config = dict(
    num_hidden_layers=9,
    hidden_size=128,
    num_attention_heads=4,
    num_key_value_heads=4,
    intermediate_size=512,
    vocab_size=2048,
    bias='qkv',
    parallel_block=False,
    learning_rate=0.00163,
    beta1=0.9,
    beta2=0.95,
    warmup_steps=555,
    doc_mask=True,
)
Each number is 128 + 32 x the weight over the matrix's rms, rounded and kept within 0 to 255. Layers, rows and columns count from 0. Numbers have three digits each.

# layer 2 attention key, 256x128, rms 0.0581, rows 255, columns 0-127
159159142144184028159115177130173176156141103117106126194200131101127048100140167124141208094122101093100207041118138094061190114084099200175116137136144147109070114112163121140174170072133152236134096107134182114200155100136115207155160113124163105130109151076140054101118198126171069132145153119095112084027111107125111116106163049110143139127133079122124078111149089116124118055095
# layer 2 attention value, 256x128, rms 0.0643, rows 192-216, columns 0-127
088093144159130141110130077155082146157136121137121121113137116163084098134100118137121147127114132129089114117167097157135037110157121128156106114105133137142121164103168123147132142103110090138131132120099110135097100129124130131124112158149108125135104190148154142134121104074128165153111168150116143148136124137086149129113162124131109166135094134143139125135112142189124126136151
100138124113134128162125068117116120153110141130105126127120135119113128134170149096105141127111142105112161139146105109135092161116121155106099126136147121136108125133164119176110119122138141113115130122172127121112133132142154149111121121117130129120129167138129112120159105115114133130137128151127130102148143142111110162111149134122154124129108121125109102124110125129117111096132
118149102126151144119111141073162123128121136128120137098135145119208105149117112125177071152098135059151104119087143135140166146101123160152094144165166139137116065131141126114159144082146135146124102141168136112148155144142129148153160141128184155123108146136122125117120137189167153181124148153110118102129159103107084089120103118118132113078099129141111128110112153105147152047110
100137141124122137076141187167142153135139059183120127138139086190116096176095125105102115176149158131113085124151122045122103113159113114117119156008120162114140086252157113133098103218161162129140088112110149113079135141138133150145143075137115108124113086155038166123171150116115094138120096192091160187146147149139103150127139115116163156135123130159144116177114108169104123119106
133086125126116145116140089130110132148129124107084137131152112126162101140088166134162108071106157133159110118134097123117070126135118147171097155101156152133139133171149118136146152146168113122116123091156151118088114120129136108173140125156098132120123135120144118117109120138150144132124193148110144158128141145088110120134158119081155124127101161116112114155133125173113120092136
096111104084153130117190141141130146135146207146134134115159104146098159083137166178129168097167143130143136096127142135075147138095142075146109158090107114130116177097171114129085142128098133137134131075086178105123081128105167131140095111154110103122075143175165129131118130115113148097149150129162167222152135077161174154118155110141113136152104121134117124172151135180103112132139
115107156116126126114129126170068107131133141141119120132109078126137129142173101148113138117132126141145110135093130138138111129164140120118130119171114131150122095107082147134113117101100119145105124127134131156092135097118114105168091108134121095126159137099106113128118139134110103095101141133131137116127129144103122127117162128172135132151093152140132134139137112128125139144120
154120124139116140135134120155154154086143144141136139128151154165145130147114162164199116104120133115140100112120088117149155129101115132135141091113149119151114180135144127117140151142186185124090087070155139122141138137140109145136112132111121125127124165142076127174115063143133148180105121138116149145129132131111122088140105141099112117119117155108131145111138146110114152116161
126145125108119116125118153147143122151111137186126114126133123130143156106120144093070170112101131160112112141118153097194096110126118121130128191136130138139105130156094096098125141154149103132134123184130091118096148159139129150125085109105123145127084136123116137103097093127096136164107117161112099116132116150166124114104144141110105139122167116174144125130117124088130148100095
149128119070122127141140150149114077125113127105094131122145116091136129095157138139135161144106142162108183126167125159125114153103131098128063128132116116117100188102177136165182104139132089130142154099103142143155111114103120110136142115116102121117187101172113167132125181068140091143122140128161120158113129101138118150115093131137127104122064060119147143127115116129117136127113
139125097102118113106100128126177096127122145056160121141121101082091136128199076115086153133141143183142133108142119162126132116111139136108140096127126104149119125104158126142127136157106135106150175088143116132144106090143128101123172121092148109138179157109175122147139122146122118097137175096160118075113126109125109108117144170147124109152117117127149124144148113149131122153097
097105047125151142147163093137134135135106160140097127160097124149113139134064143114134115167157120147150121126111087141134129118127123137142112182140129105117136138080132103102148124127131139139144149140127167112137139152106134133125176135124111126131123104127132104120112148130120115121140154160135107144131098144071067146100147131131139130133134096151150139128112105132137127094165
127140112124144138110129151119164124158150051153132142113135110118117129124111130104155101115127148143087111148155168117143172145108131141154108133069137126111130146140137126118127111121150106152153115164111121097131118168153166127135128130159097168130100135133174111129155158112160153144156105131108115197164122162105102117153115110116138124104135095139100119102107123138142122108129
110137116179108131118150105130071115140145177127110132164123188077127170177041182089184134141142102110125085133111142133117193106078104080161141089095142093110153126083132113124125102108075217155139169142103091127120147094122148155100110140075106118123084200087168067106104104121140182081101187147150135095096081094115132120141130126179120102118159141109120139103144150145089139133180
117127171131094149141107097157115148104174026120119135124154113172124140180112167122075138138151135078123113126195098094122098118134099133094117140065099153125134125195161093137150117177148151137101104114100152132102123135139129136129098104158068166125124142106043086127186187133145154156095139152095161121139130124106175112152109098099158125118130158122114135159140114131124136118186
146084137142105159127138063142078106083131110180090115141128108145094094148148103113179147137143101118100116118068157145131101140208111172140113140155156137150132105168124118108121166099120122136105114151154091142075137112099105128123106138135129058134134161108075104131152126109102162145108136169116193100115104140122119122121117157145135147147119206123160143138117117133172098163154
110124122138134146089134138154146103192114059178147130114115111101115101118140057087169150111115122214152137153110145135110123124142145126150115109108134135119115081149056138096137106119134106118135126137177100138132157110141125109135150173128139123135169155127139113113108147114103118129094096146091155162125129160140149117149117183115130164131121148158168135121127112108180146148123
129133111105163130138144181073148145108158193071121129100152123121155139146138164138120159149148127074119129099124077182133168146212131163145118130169159158130131157063148140104082160119059141141117117078130151144114134097131163125130172099128156043122126096131157096110172080133130112147217147112153131107130127102099128181108141107152121129111105079092092131125143146152106106121077
130103123134107154093149091167113109117149146178119123138130151122069162106116145103150135105116124162095117126099146130111105099111118111134126133086108139132134139146095125129186117128148077113152132106154115157091134110117089135150115126108096108128092161076127116141123125120130153155090157129132162112089104139109115083142095147121114137123110159140159144117139105123104117141152
138094114117115136123157110194142129174147164106118137123184121121073153098116157141192134119127124137131168106172123121118144130083150131140118095122100147106139140187157167149126152122128104111123106094117132141141123148155122140116106087088141138128077114125157161117104100099134118135132184137143097127128123115124114144130103126126165114119156138097123140109063132142162121161144
116099119133133138123110181097180095119106133092169125143098150120158127089145097120144126076126120147152139163063125142127161149167136152138114126157150150123119133124101131093163103133184121143178113156126098107155131137124119097133124121115143129138143125197178141096141150121094116108133114124145083118107130099116106103130088206098112161140106132120150124088166105127130136122129
108166138130149143130193148106104151149117141134116142126146160123093114133140125153186129141092136154104143118165114165119105133096143102144135111126118128136124117104135127133124157125120091103135146122136159136121134136123132180151154125151148132122121128131142108157132123147157095140120126089101126130122134139088120161132132158112131121095077160125100143136136123129093104136090
119146127113125135145135145098139133070129179119102140146158188154086168165110164127185120152085120069092109103080172107161143139119129059148133095114120129160130083168149112112112155130136174124143137103177091134093130122142128115146120086059234097112082109119088094118088103167123163159141132132124132032138160107182133109126168119205105141125123213110116133144205148072075165086105
171128126184108123132093141079127149104130083164190124133101122124174122126179133133084110124137135094163110155151119142148163129135147181090122132131159092143121151067169128137139152121130138119129119115080149118140117120146078119136119174151111171153130132117135145135120125119105083110126155125106133144143161129150111110111107053122155093131125082087136139129114129130142136167132
141110159132135129125139132143110122075140127089101125137150091106147128083178128142139143121137121087149144089094153149102151146158130122122118118149113138153114170129150121072094175148120127116116161118159158130133088104116114104124113125115110106120135080127078180143160171140098097102087133128156164082113169129156120146104116129122131123165121111082132108169107127132135134218091
# layer 2 attention output (transposed), 256x128, rms 0.0624, rows 192-216, columns 0-127
133150106146117122122126163072138163136143134129170084119152136109157112162104129109125109131155147151076105122081168100116123133134137136115128131145129099115130131117145065112091162107207116124107150128131129123080149141175148136099138177169138112048120145121098140122103136122139115180124112108161082115142090140145114119117122122122137144114116128138109140132149142137125123155173
134123122129100126131108131137125146111108115142141142110093129128143126145128109130116130110136121134127117127139126132099143117130112115122135102121113127099129126112123134121121147141145134130123137124119135128129136134108130139112149119148132108127120103133137122137118120137144146131119133137130166120128107131157103134130127130110142136134120106130149131111137150102115128143130
153100131104096093131094126203116105136133132096110123160162114087057132168176158107108121091165093097166155108171123133088133133148175144127122109103145169144132141142093163152145081148058145126083145128145143139130147111107119099157130106087105148158136105133117176112098146153064128075173144166073167134144112149123113142135149117155122113131140108104168114154122094096128171162127
095077026088133161092069136154140132066110163132188153113136165164112112098137082192187195149096120153138142170150071145145112114169047102198134143099120152113111147127156159162113126079175204129142124155138143132111086132120186185100124137084087076116127124077140138112164121166081121140162143070147144066122163167146136141123096124090086102131137106127185186102119098151081119107060
133104110124134138161059158111129134148145134123157121148133123105126125188134130082106126152163122116087129125130152078104115150157138113156140098142095125116156131115116128100137128083136154122127149159150131101107136130129129138149131138105143164099104123081102128124131101111098122152128180122139119128142097147143139128138134113113096156127118078156168148142133115107094136161108
123078147158139166103103177096104117124131127112181119163120151152137093142099080110126153146137088094075129117113111040163127091158065141155142091160109148115178120092127118159169118159181108160188144176138090117070179190099100098090136153130153108108142173117162085139096103109173132149148183079165132129128128137132139138130167141130106163125156128162110183090130095109091077137094
135122140111154135161136128128153128107105112147155126120150137122120107133110114155153133124141114116148145151095130118135107109105140126156143147142127124111114131122130119153149137116095151142130115131140111110137123136101183126102154124109122123124126149101122137137136102146136132128134144113145084142125166129112149126136080123120094146116132105141122112122141142147121136145105
133128141101181118121079125124100102143179122123129137139138114099106108172116108116084124113140093108139128126132173106103112102134142142135096139135128144135134075145126135089142152143111143120134178148133154101143101129120111121121108142136129157142142070099129129138150150141114127099130155121125103108137127117113126122133122130103138144138147088135156156186120126094139127155149
121127074144131155117188132134137124098121136130125147087138124143115107145151146155119131153090138135108112124137105137107139154119111164129164097122149145123118121162128099126105127120139155128116137097101133159165121082143139124141110111139098115132147141133130151128144152095118124149124103097093135130134148130144100121142090111145155085135112140083123146157121134132161100078136
129117150167147127153107102063111168147087125133152095168116150131159139101126076106160099121177093161128108139103145101121088133144108106105144140136091126121149130123096123132160153114146084149113107146140128116058127170110075140143198159164158134105097163082129133111120094196111150096130172109115151174147145138066180163107131103122104128128154129152115105096145139142119145179100
089133186140130118157173091072126147143130167104099149136102122119157158103144125144128124105122171120096175166132117173156150116127124093112136165127120107142147156123108137141144123130127087141132101145119110175115120153140109133146150152149110125136097126134122111137128110122130147113119108151121129135115120107115128104133132117104141145105145128136081096068114127160128126137122
120137143152089113095101136153155126135140157142136114131114128139121109156136112150113120080136160126114110090130112098130152125133163134137188102152147150121121160112125112138135126109138126129173143111141132133122126120169129130117109107132124150133126117095105120099132127093118130153130136128110107135148102104152128122143155139129119127105148177096103114146140127132147117123113
117100110127093131118138164150104098131097135116133115130159123139131115092144161080070140165139125121103128085130096126129123141162105119125143136124157125112163137128127135130098111106144158114126136137129124103161157127125108102128123125095141093128143136154102107113114150137132100166129117128132156087141101149132102152138165093105121131168113164156161177157131093121132122136120
137155163129113106075148140119104104186214179122101156134174099093118087141154145160069111067117171065072108022142148128146179050103127162121041105130203136160098123117141106112120111150146111122126168093094137174162146105169149113110062116126122132182154134187123105122096142092153113185127061175162093061130078118167104097087163138162164139135148130130136121193062157100163083137233
132124048118148162126096136124134144154113156162136117105104155132157121113107099144197144132130118179130096137109142133091121062132091107188104146170126154101106103110161124113091144113190179122149134102152150118130105122150179167100108153137146121113136105118142172123123110127088103170180127077164143081091117180156148159099118130144126118133091090120144176126081156106095089135130
137117094161195104145128156097132158113130075179186117106132138124141107143080123197127141149111112138169116152119142132116096073118130141139102136104168095130083105131140112133126147102117154119106172121148125102162125140147205095132161112115126133093131103111167162095120126126160133153089088105163082145109102154126106113137087137105123133097149110128099102159153163120141165126166
161131099125123129139146107105102151121122120152122140089171107145151162123123167153101124151108162175149111155133123141108101166141126124071136165116138098119118174163124132150119154127095121106075133092114141124166112091158137149160152157106131121131126080125067119163147161121126139124074076115115107110114118132090126145126105106097143112141167168118116078104160155203148140111110
118118149184082111093070139177143125091128109090179099198093136127090150121132088104152115110176096082144151158111120098164150121117144089134140127098094142178162126090110167216194061112094123137146120204128123126067143172087147097113123102113148146106091167115199107111082085141154141108144193164121157157149131130126104119119157140144075149129153118148136116080125068100118153112108
126146144138211115121129118087106129173173154161138135132168079095154106170131132156104120115138157136097100090123144102123122090131121144105077132138154108145088099139135094096134162131162102106133146095125141114147097128184154118149139153132147133123157106130131136125115163105126107140134066101139071120115085125107136108115123129116152136112155101130122115177115172131165127141178
139130163154182142137098126093109122171152107107133143147100118108147116120110123115081091139125129146133129103120168104146134131154111150071099128081127096153127112117115126090129126133136080134131136144103124162102157147103082107133099164164113126128138123147130124119108118141130122127116135128164167159101126104145127104146154131082165146176138111169116151135136103113106120145085
144119128129124131150174078109115126140101145090111127139145080152129154120138148112105145136120135107131137136163111145141112181112133111080167125116107123156156144161107154151142118142090093129097119160137130120120117099129118141181155127084142149137109113111092065189132155133150148085089097161061132127122109121099141153149150099129126125135167147130129113128161129166177143124092
148129139127102125118104106159111128148133129141148131158103116110139135121159102104137101108132133135162132131133128102114147101167116083117118110136137134142133127135116103139153117138117129122111114145118109099134122136134125146103169148150120111093148112125138131098132128150099133078155150132159137175131126116114167139112156143117123129118176101147154108118144129121090147146145
125107147162193143103132092172117126097192137119126148126151157086089092145156149210171135085063091048186117100192143115154162058115078146147046092058140180175077085149117147156185112186093137130160142129136096150140114131117148114158120105142095114130149136126202150123099149119085124057170142130144143169097125135129107096122113186180176074105153048087145114136106126091116133118160
125169100071147085185125106108147090130138129119100140126104112104114132129101141082113121165158115147126180108070125148118063150089176124150129165172095099109168151111128138091079163129152130140103116149134153121119134135102107140121120134131109121179113145128101129092142149144162142144103143137106140071157139117159113162148131101116114192137096136139113130158130129148109125166148
127153123126188116165113116094149152106131094146136131165088148155144133117090100133186118170132078163178155167118131145141089116100102109165170145098105120143129116106102131116149110133130116168112146137132097112091116170116132170134184092143112129132092149115157135080137069135124173093153180112130111175149178135088152121136098119123090132117126100149113102087144116121112137122088